Weights of a small transformer language model.
Size: 12 layers, width 576, 6 heads of 96 (3 for keys and values), 61.5M parameters.
Training: a variant of Adam for these matrices, 616M tokens.
Each number is 128 + 32 x the weight over the matrix's rms, rounded and kept within 0 to 255. Layers, rows and columns count from 0. Numbers have three digits each.

# up: layer 8 MLP up, 1152x576, rms 0.0236, rows 1081-1108, columns 216-287
# down: layer 8 MLP down (transposed), 1152x576, rms 0.0197, rows 1081-1108, columns 216-287
# gate: layer 8 MLP gate, 1152x576, rms 0.024, rows 1082-1109, columns 216-287
up1081:138132115132125124122115110073099152159083162203149106122103081149141161161147071134109060170201116145162185093077121128150124111143134120176072105115160128144084123164140135137144065109099154122102086126178149126149
down1081:153142150139149120140202179181136093109114139145141134084084155179162115114122102090092127172125161066103151092139122198094080205104142109097137113143106100125152100164125088111136136123082108126104133117110107092087
gate1082:125169135071100187157119079154107156103113150140104113185162123053099177133142136103130107123101131120121142101108103132099074111186131113132172098119156068090096137113130166163092077181131099090116114133126159111125
up1082:127118180151107176070139158211185131119116120200130136138164124137193101080121094133131105124119160089073164136094124146126158136095114144148125151108128176162145147107228139128130146075130144169165127092135121157119
down1082:102133132115155133110165121115134152110125139136099162135133158148074088111107117156152120130157100129110156082106133108141157084157180077150093101096175183137106238105115180137154138161144135061118135171141061133082
gate1083:167099109140162099100115111162204177093112102074117175149173128080135104171121111133116192169185130154153118142150085139146077124119130128069116127142131172113164160104104130101095165088088113184112122108174117166128
up1083:091150144117131147107127131134192115116131144147107104145141144098145163133169135065102201108152171149069138108133126138058132128089100127101106075106147124096134127136106105190107145116072152162171136097151150193148
down1083:148111165108151146175173120117162110149107110134121112149175096129051152119093131093117129133164143041121124111128153081115180178124113084148100093122090125185122141105184177137099064099148156118124107158111167091131
gate1084:106126102148142121112147086134187065145148094126107180149124128093188134158109153138114120163154072191162080095124142124148092162140133176124107112130163155114135193102098111108162108118153167168128156176171161104119
up1084:070060136083080135131130150176170137123181132103115114102109109095100154125132093164134162110159137146101110114108105140057126120130118143107141143146142122116110131156133160090146068170147093130159132175072174133096
down1084:123144174139141126168143160125138158137120116148166138081155115123153155132153185131085119146102156081114147165147085112103095090090103111094098182120117160147175117109140119097180105155154164160154102119145141147134
gate1085:143109102130145126173167117107180130099173147064134115144099136115129074112107128164098123152108085108249149145161204136150128131106133161138124116109128122089194149138092107115114079104111134134097124157111111164138
up1085:135139113074165133149172101162172131199123154135173164113187174103145098140153110154166124113123108144148098123109133133106159139093093107103119113118125106084107080137153142155091146000206173067114104061142161115148
down1085:159113154128135173099123108101164076162175081126190095110139127134123202143119140179174134091115121175116094087137169186087162138135133154144126147100142085069124185135147119133127152152114097141080143066118133122115
gate1086:113115166131146078183164064106142113160149101130094147128151176155130093034130123099114166214148141136128147141147119089130146115159127117124120121149165097115125149138079079133121113146127106099095142080154164152129
up1086:118109159080183159178232081116115117152133114182089141131152168115175102131134185096149112093098127111171120178134069175136128158153135133110131087108193106142181144119138187047087097087118132100092175137099110165208
down1086:122141087137095165171070120118094092171151074202120150126138124120127124112150136109123131200161163134132115101100150125159173129128132146102116160125203131074147135118101152109080111099146061120118120078170190115143
gate1087:145083144080192126171129140094164156136149179121084069133101102133075127156159066112050130086115131134139120143086151148127099111031148131115139097154138134194091126129139058115166102132082138160075101125128153143166
up1087:113093114125091146103140070159137092139145126113062111137144215155115125136095127185172139147125126135136091156118151139126120126129082127178076204108165077136102141051124186070142147134133153110148207127157125096139
down1087:158096141125137132056100154113145180127163088081144113171116118093051106111097112171032058048153117092139173088120143153050118083103141134127171155146117175169101098162118107146087167103104144139121157164135080193161
gate1088:136133126149113146062129080143205123150135142091171159174173116164117103119134069110091112116145129162107093122111148139159105095146151099164158142145107085090114123137150106100145152100118103119073179076204148116204
up1088:133146182168146124111020143134141115136133114118154102168156131143138115116080123152139169125151140056112045119146198085127131201109105104147073107133128119098127115118124115144154170134162161191171142097146122125152
down1088:119046145108119145140214123104127080118054095159127150112151175144083168105163109134113142144101150091157158173119126121096094085193114085114165161115106058132093143176123145141136172139090139114157165137069132128086
gate1089:149125138120155119119112160117165104107164132125104135119145135059146090162110100109132125152110146107058121086161160136140144063109152161048120154181075134137150132146102090108107118154079136078198130156152171117180
up1089:093120120119132106150141110102080125094148121168189183112161101134113144121125091118096074136090117076132083120232152136113100088154164122154126111100151098080137124181122169138106134139163115121082109118086087175155
down1089:115120139129147098129145132075112117118085153118123107099141149155113089086121143144101174089134148170119120196129114148116082089110147171130080134105059119107118061097112096111066108100177162137136112172159083135137
gate1090:149152105142177100135113148149064128158157070173179096106197145154193104090125131126149173170149135183124159154130167115118154132121122174100114191122170117086171086097157123101121154080117147131153131112137137152054
up1090:160054076155103126104149120065153069113148163094126102108136126169220135151112113159062092122150168119114150130103143088085128097126164112150143121127050123092143128128095099138134092141107125090098099152134192185134
down1090:118146165148184170102163139152171177088141080108093160158120174092069153119142095114095124153071129108156100177156184099160130133108121064083123090116106104156132122129105145155130116149062104132145094164085141142109
gate1091:159152135121169105174143124117149024104131093150096138104095119090100105119123107130128131139183135114106096109063136069162103088022097152104107118096114152090120098121125213140147107099142127089127145098145102186102
up1091:083123098139094131104132171117093125119141121150114131082158114104077116125127160132162129173171137119144064154127165111136119173097158164084137125122071156156135072178219103156137172109104145089088156109144086146141
down1091:094073090161075073123155127110141142097141145108147183163155131118134125147126104141133172162120080135141094120127103060132116072113121111116132091091158114123120124098142158121116141105121113106096141151095104085186
gate1092:171120168107134163176104104126102189153129155052145118091116126143172169110110113145141145098123141134125124123144108128137127166236072141151137048119157147109093115142165163148070098128131179112162060162145173148109
up1092:145153050098089098103129141066096088155143127129074126092085144135106082091113091095124203138183126118112087146070114137123125171114102122090092200155125090062131131152151124135113135149188156133084086150146115083113
down1092:170100176159118122141154191096131161180086110142162141074153112139140122134158117146141105120136102075122103122144127135155092102144098147135176078131129141109126075106130163139119116104135132122143215135111129096127
gate1093:098117147159128147184221110116075158168178163100120103175110148155162103092071084128133206158133179151091183135137125126112129127166127155072124138086157133115194153128079085151090115098165162206107132098150159169114
up1093:163101182120102152072101152178105117143123090087130104110082135116065120151086092138096098061097134133112107152083120129137171091108132164126083104128132100138153143124109157109120134155093138159120083136176162169100
down1093:167146149164118129123140080094107144076199168143157070124082161131101128148163117079071142139139093105070129145156126127160088103111128093174128142009096182125125129101110119036151084115157089140132104170124166139110
gate1094:112144104082170107138107099127154081113153115143128132111116125116100142088121152095149149161158110116114163106153134116124136152130109127071138095147101130148089121155149104130107157168135131118080171128138166124132
up1094:131102121120066129120167073118148154099164132132161103145133170106142060178143106135075158088125133048081112132148119112146128095114174160100153135141079176130140116103167143136166186144138105113142150179147099132163
down1094:094097106149182167075109120150143127163122131102159101119113110135140138113137135086070075030097143154117119112089093146151124090134146117161150167135152110142116182131095177114130124122107107166138164092117090129123
gate1095:132123108101138128203172101186095164120031129086137107125127147134146094119097169016084078105118104149125107169216124135075164133146093084077093116106187086106105130095120141143163126151099128162160181118154106141103
up1095:091117081098128084169070096130116163198102134152174100077148103138084095121105160112159102062119072101096120130140115176078162104166093133073104115034138125144094149172137166111140095117158099124135155095064183175098
down1095:139153101163168107149122118086098135116199126197164109058104108163117136163123104173112171078092097125141149090161093078103123129118120152070104121229158122156125173102158126147180120103142119099078134131130112153099
gate1096:166188146131104081108124062087134129132114153165105129088144116100088174124167128125162096080148154097157075124115110104103161123089154146166153102171124104151080139104146183192125182165152112164103090162170091145146
up1096:119150141165131185080179114083225128116150138078128116104147177114141127051171088037117126079129220104155136166118138160114154166154159086147142167060112149081171171183120102136085131137154163151117168208058138132118
down1096:139122117166096073100147108100195076090162131131128129097143130120076153173223119064115119115092090128140182072123081102145144043084145080165150110168193098079129158118143171203085080147113153103092117105147140107111
gate1097:116050085133077178100054066149114156086081104175104122114139183107072109082121034146134149128107140177119122133097145099131145092046157123123156164127115053122145132116173162107142148155144142094149113158118197134173
up1097:136102082170047071132116106191103117084144186134148146114096122144115161142140123056131132134140128126149167132118194111109095172162142115132162193105117080164154071080127161133168097063110136134188183155079081186119
down1097:196065134156115102082120135175105150075161090151097162032156111139132122175137125119165153149200125148156180037098224182109135158102154127083184182112116095126087117123174076092147150101105138143150122141131135092092
gate1098:107186170166152133124117113123130115150095119178167143065153202139153128152101149110149183122101135046145141159158116074085097172134147134110126130100136126150130112109131107125138095044134135092059136137075120153080
up1098:127150048141130071140146151108118202220137142122139202117135108082076160121133107098102101082160092159099152115132087145167153137106149101109117174093148190075141171107140105060074145108161155153157134061116091147111
down1098:097100078148098115069196141100129142084134094109156098103129184091146083180172119119101142128085139103153144111165113148151105156071219088136118111124150107153150174140144147144156153143069210087099143147113078120083
gate1099:077100133138097180131103132123108116133111086158137082138151110147115136135117104094148123180099139096119132091168064061182126196141126067109102073181154059110116145150095100141162100136138130156146169188130176158158
up1099:156148144099133182185134124105115103107066094097086138139145123144169170076180105142123152077092169111117113150119090112090139134103162188142122011156173111045077070126157084102138145114164055166116116104143144112146
down1099:118170113181158068158137092134145159148088171133157159166118081160120054152133108060102151159145118125118090128176143099117105149170131134186165125104115128169049112135160122151143113136139135095176157127130130107143
gate1100:138093174125064142109122108138090136049102095124179125153206126133144111123063094147162201147090106139147081108197116166132132092091046110157117091137130048131112127119131114106093078080144125166110140156130144136174
up1100:162161099176140090100107087112144133132137142156155132119096071171115148128109159122138129127126141136132132118159140161111095208128106153110116146109116122085083156129131136184074118151156096120094090170170128175142
down1100:161132092095145132111122109133075091138184090145122095157101132109122120165132201064123131149134181110125134126129105117157147084180149099153101108144112132255126092125163121070169102161089169133175160093146108085107
gate1101:103140100088116147157155147132172130116160109124129156151100089186113160181196076159141143152162126153132100099158148126125067129080164159121123122087142150145148123141160166095185149093115126112110123117084099160148
up1101:156158165110112066086080192115136179177165122118132139142121143163143129135088194214155104148097178126119140142168125084137109092103133097151096159133160127086113123140113093101110123094098123122117135158084132117201
down1101:113075062118180127157148052119123102170079116100111178118179227109081111146152123165107143140144102104153157154121188151169156184098176089162138146154060056085077158115139135128104135177123077083141129082180126124142
gate1102:182123147120158085172148074133164131131162128130118138131150122144094145138192145091112114134070136104162094072129093108161130134073131096120115128119070087104135218128143160168180138088152122095067159079104109137079
up1102:111164172147143167104177115171148141141140087112152119118145119185200100105129135092119157093172125116173083116154139161092146111188109147114136088079167137115122151123143146074095167142149179139199122117095189135098
down1102:131098129112118126154134106119073097157157056099126115119152130138141206164118150127130064175120106099115149209126134047077125140133186121180049095155178135088145157167124114115092131098093091191110153090108121155113
gate1103:146114104099166146130086137108159099170109126110164053060142077178131142140104135156184150112123059174131116109120129063047171165140154158078100146095111102077126124116102120123099164163094144153142075081115144129104
up1103:106108126095173135127185143060167124106115120096154095143192122108105173122084154137157147158121207151155121146134108126103073118144131136100127117111107135150120056161158138121120169106165115151118143170107088115158
down1103:081121155177157119180102113112084114105122121148146126112132145132094168124137095106154124067134111038111118163093108130093116123082146130156086141151127096151143217059103185171187127085053139114125111109139156086114
gate1104:184090151114133145128110132126114157129121118150125131149134141094124157111109075155203167088157135120146134175121179058132144083175159123138196198132129199113098180143018117135087130113086102158104127123159126169143
up1104:119104131106147149155122109070147167128123054118123113098105094158180146095093130129197204142133140153068088084106142125106149110189072140164129109144153187122135100134127143107155144162164158071126109078176135120083
down1104:163129137168088201182110103101200146145094105100064128169159135188114166106117166150104102097151157149132117145174108126148157161131088116102101187107044117112134122117106156116145082085104130118114115138181135102140
gate1105:106085124103110143100163083149139172171145145060139165142105099070135114122093094072138099105177128167120131084176139094118145201132105157100099149099074132128131100119104150104134159163113124105225122124104108188168
up1105:156183084111085085083098088091151085122083064133157112145109173096121172219102060075088150201152090140117167125129109148140096128157175165168122133166183120140087183142161161144166179124076094095152157130162098129142
down1105:103190148119091145103162105123172075136111094100117160156152216097163136137148058057077140108231138105123201194136127160153106146138120102085115063108105137183086133092107117142119177139127125092176093112164106111151
gate1106:166152183090132155140119064084137077084091131188126122147140103087111095082177148086112129126117108162133129096117150156127170135095125106107081102136131121146142146103166115112148088094140157163065136134183158140142
up1106:053106128112101111179097125099131115146173193076133142185154176143182114129137079135143093064094167154113171116135163112101105026150158128116133177158175114160186126070107133140113100144165109159130111156179128047134
down1106:145149114116098078157161117164098133176120162176145198126121147146143084113070126088077091195116097134150178094151131118151088116080087131104099067148127117140094138164158154115130171059119139152151178132176130135158
gate1107:131135102184123082130150139146168145182155167113107098094139160125138116153124135172099161096060145111156097060040145068109081090187099141103112205127097176169110129138108118133150117107107137113122113151114139157096
up1107:110127120121191145152142142090140116153136140132168143188135097093128126192110156089126131133133163113035118107168149167180123106157117045042120092137120082138137117112132167133137182167122142111146046100141075093113
down1107:146116088132107113121113100128090108136110170120138129182185049133111086107168173108130092173166174125088153137155121145129176170194080085140159069120108124165124171096101119109131135088095141032121161136206186133169
gate1108:140062101170123151139096098133087131138139135130149109065095115152168124095123110116125115137126141096196106154132156105215086126106171090082121097085087094092197136113123157149156151150119075131174066128107099143118
up1108:129123112116133117160166103127103162121187153050117163119165148169103081144084159145188112133108118127121076120181126110161132100125110154108140161212172132105104132131109128144109165132124165167114087072163058193115
down1108:133230165122127127117128131108136122147181096130122103162134101125188121075087138201086124073137155124132151168083096168134175092105088175157100107101131162163141091115130148133077139126122140147148073174141096088130
gate1109:186108126169129166171184115082096160136144127189126097118143133140157106131156165129122152102129119127110134132160052131127139078152157114106135149109094127142130152165123102138131154165125157155101085118114125106147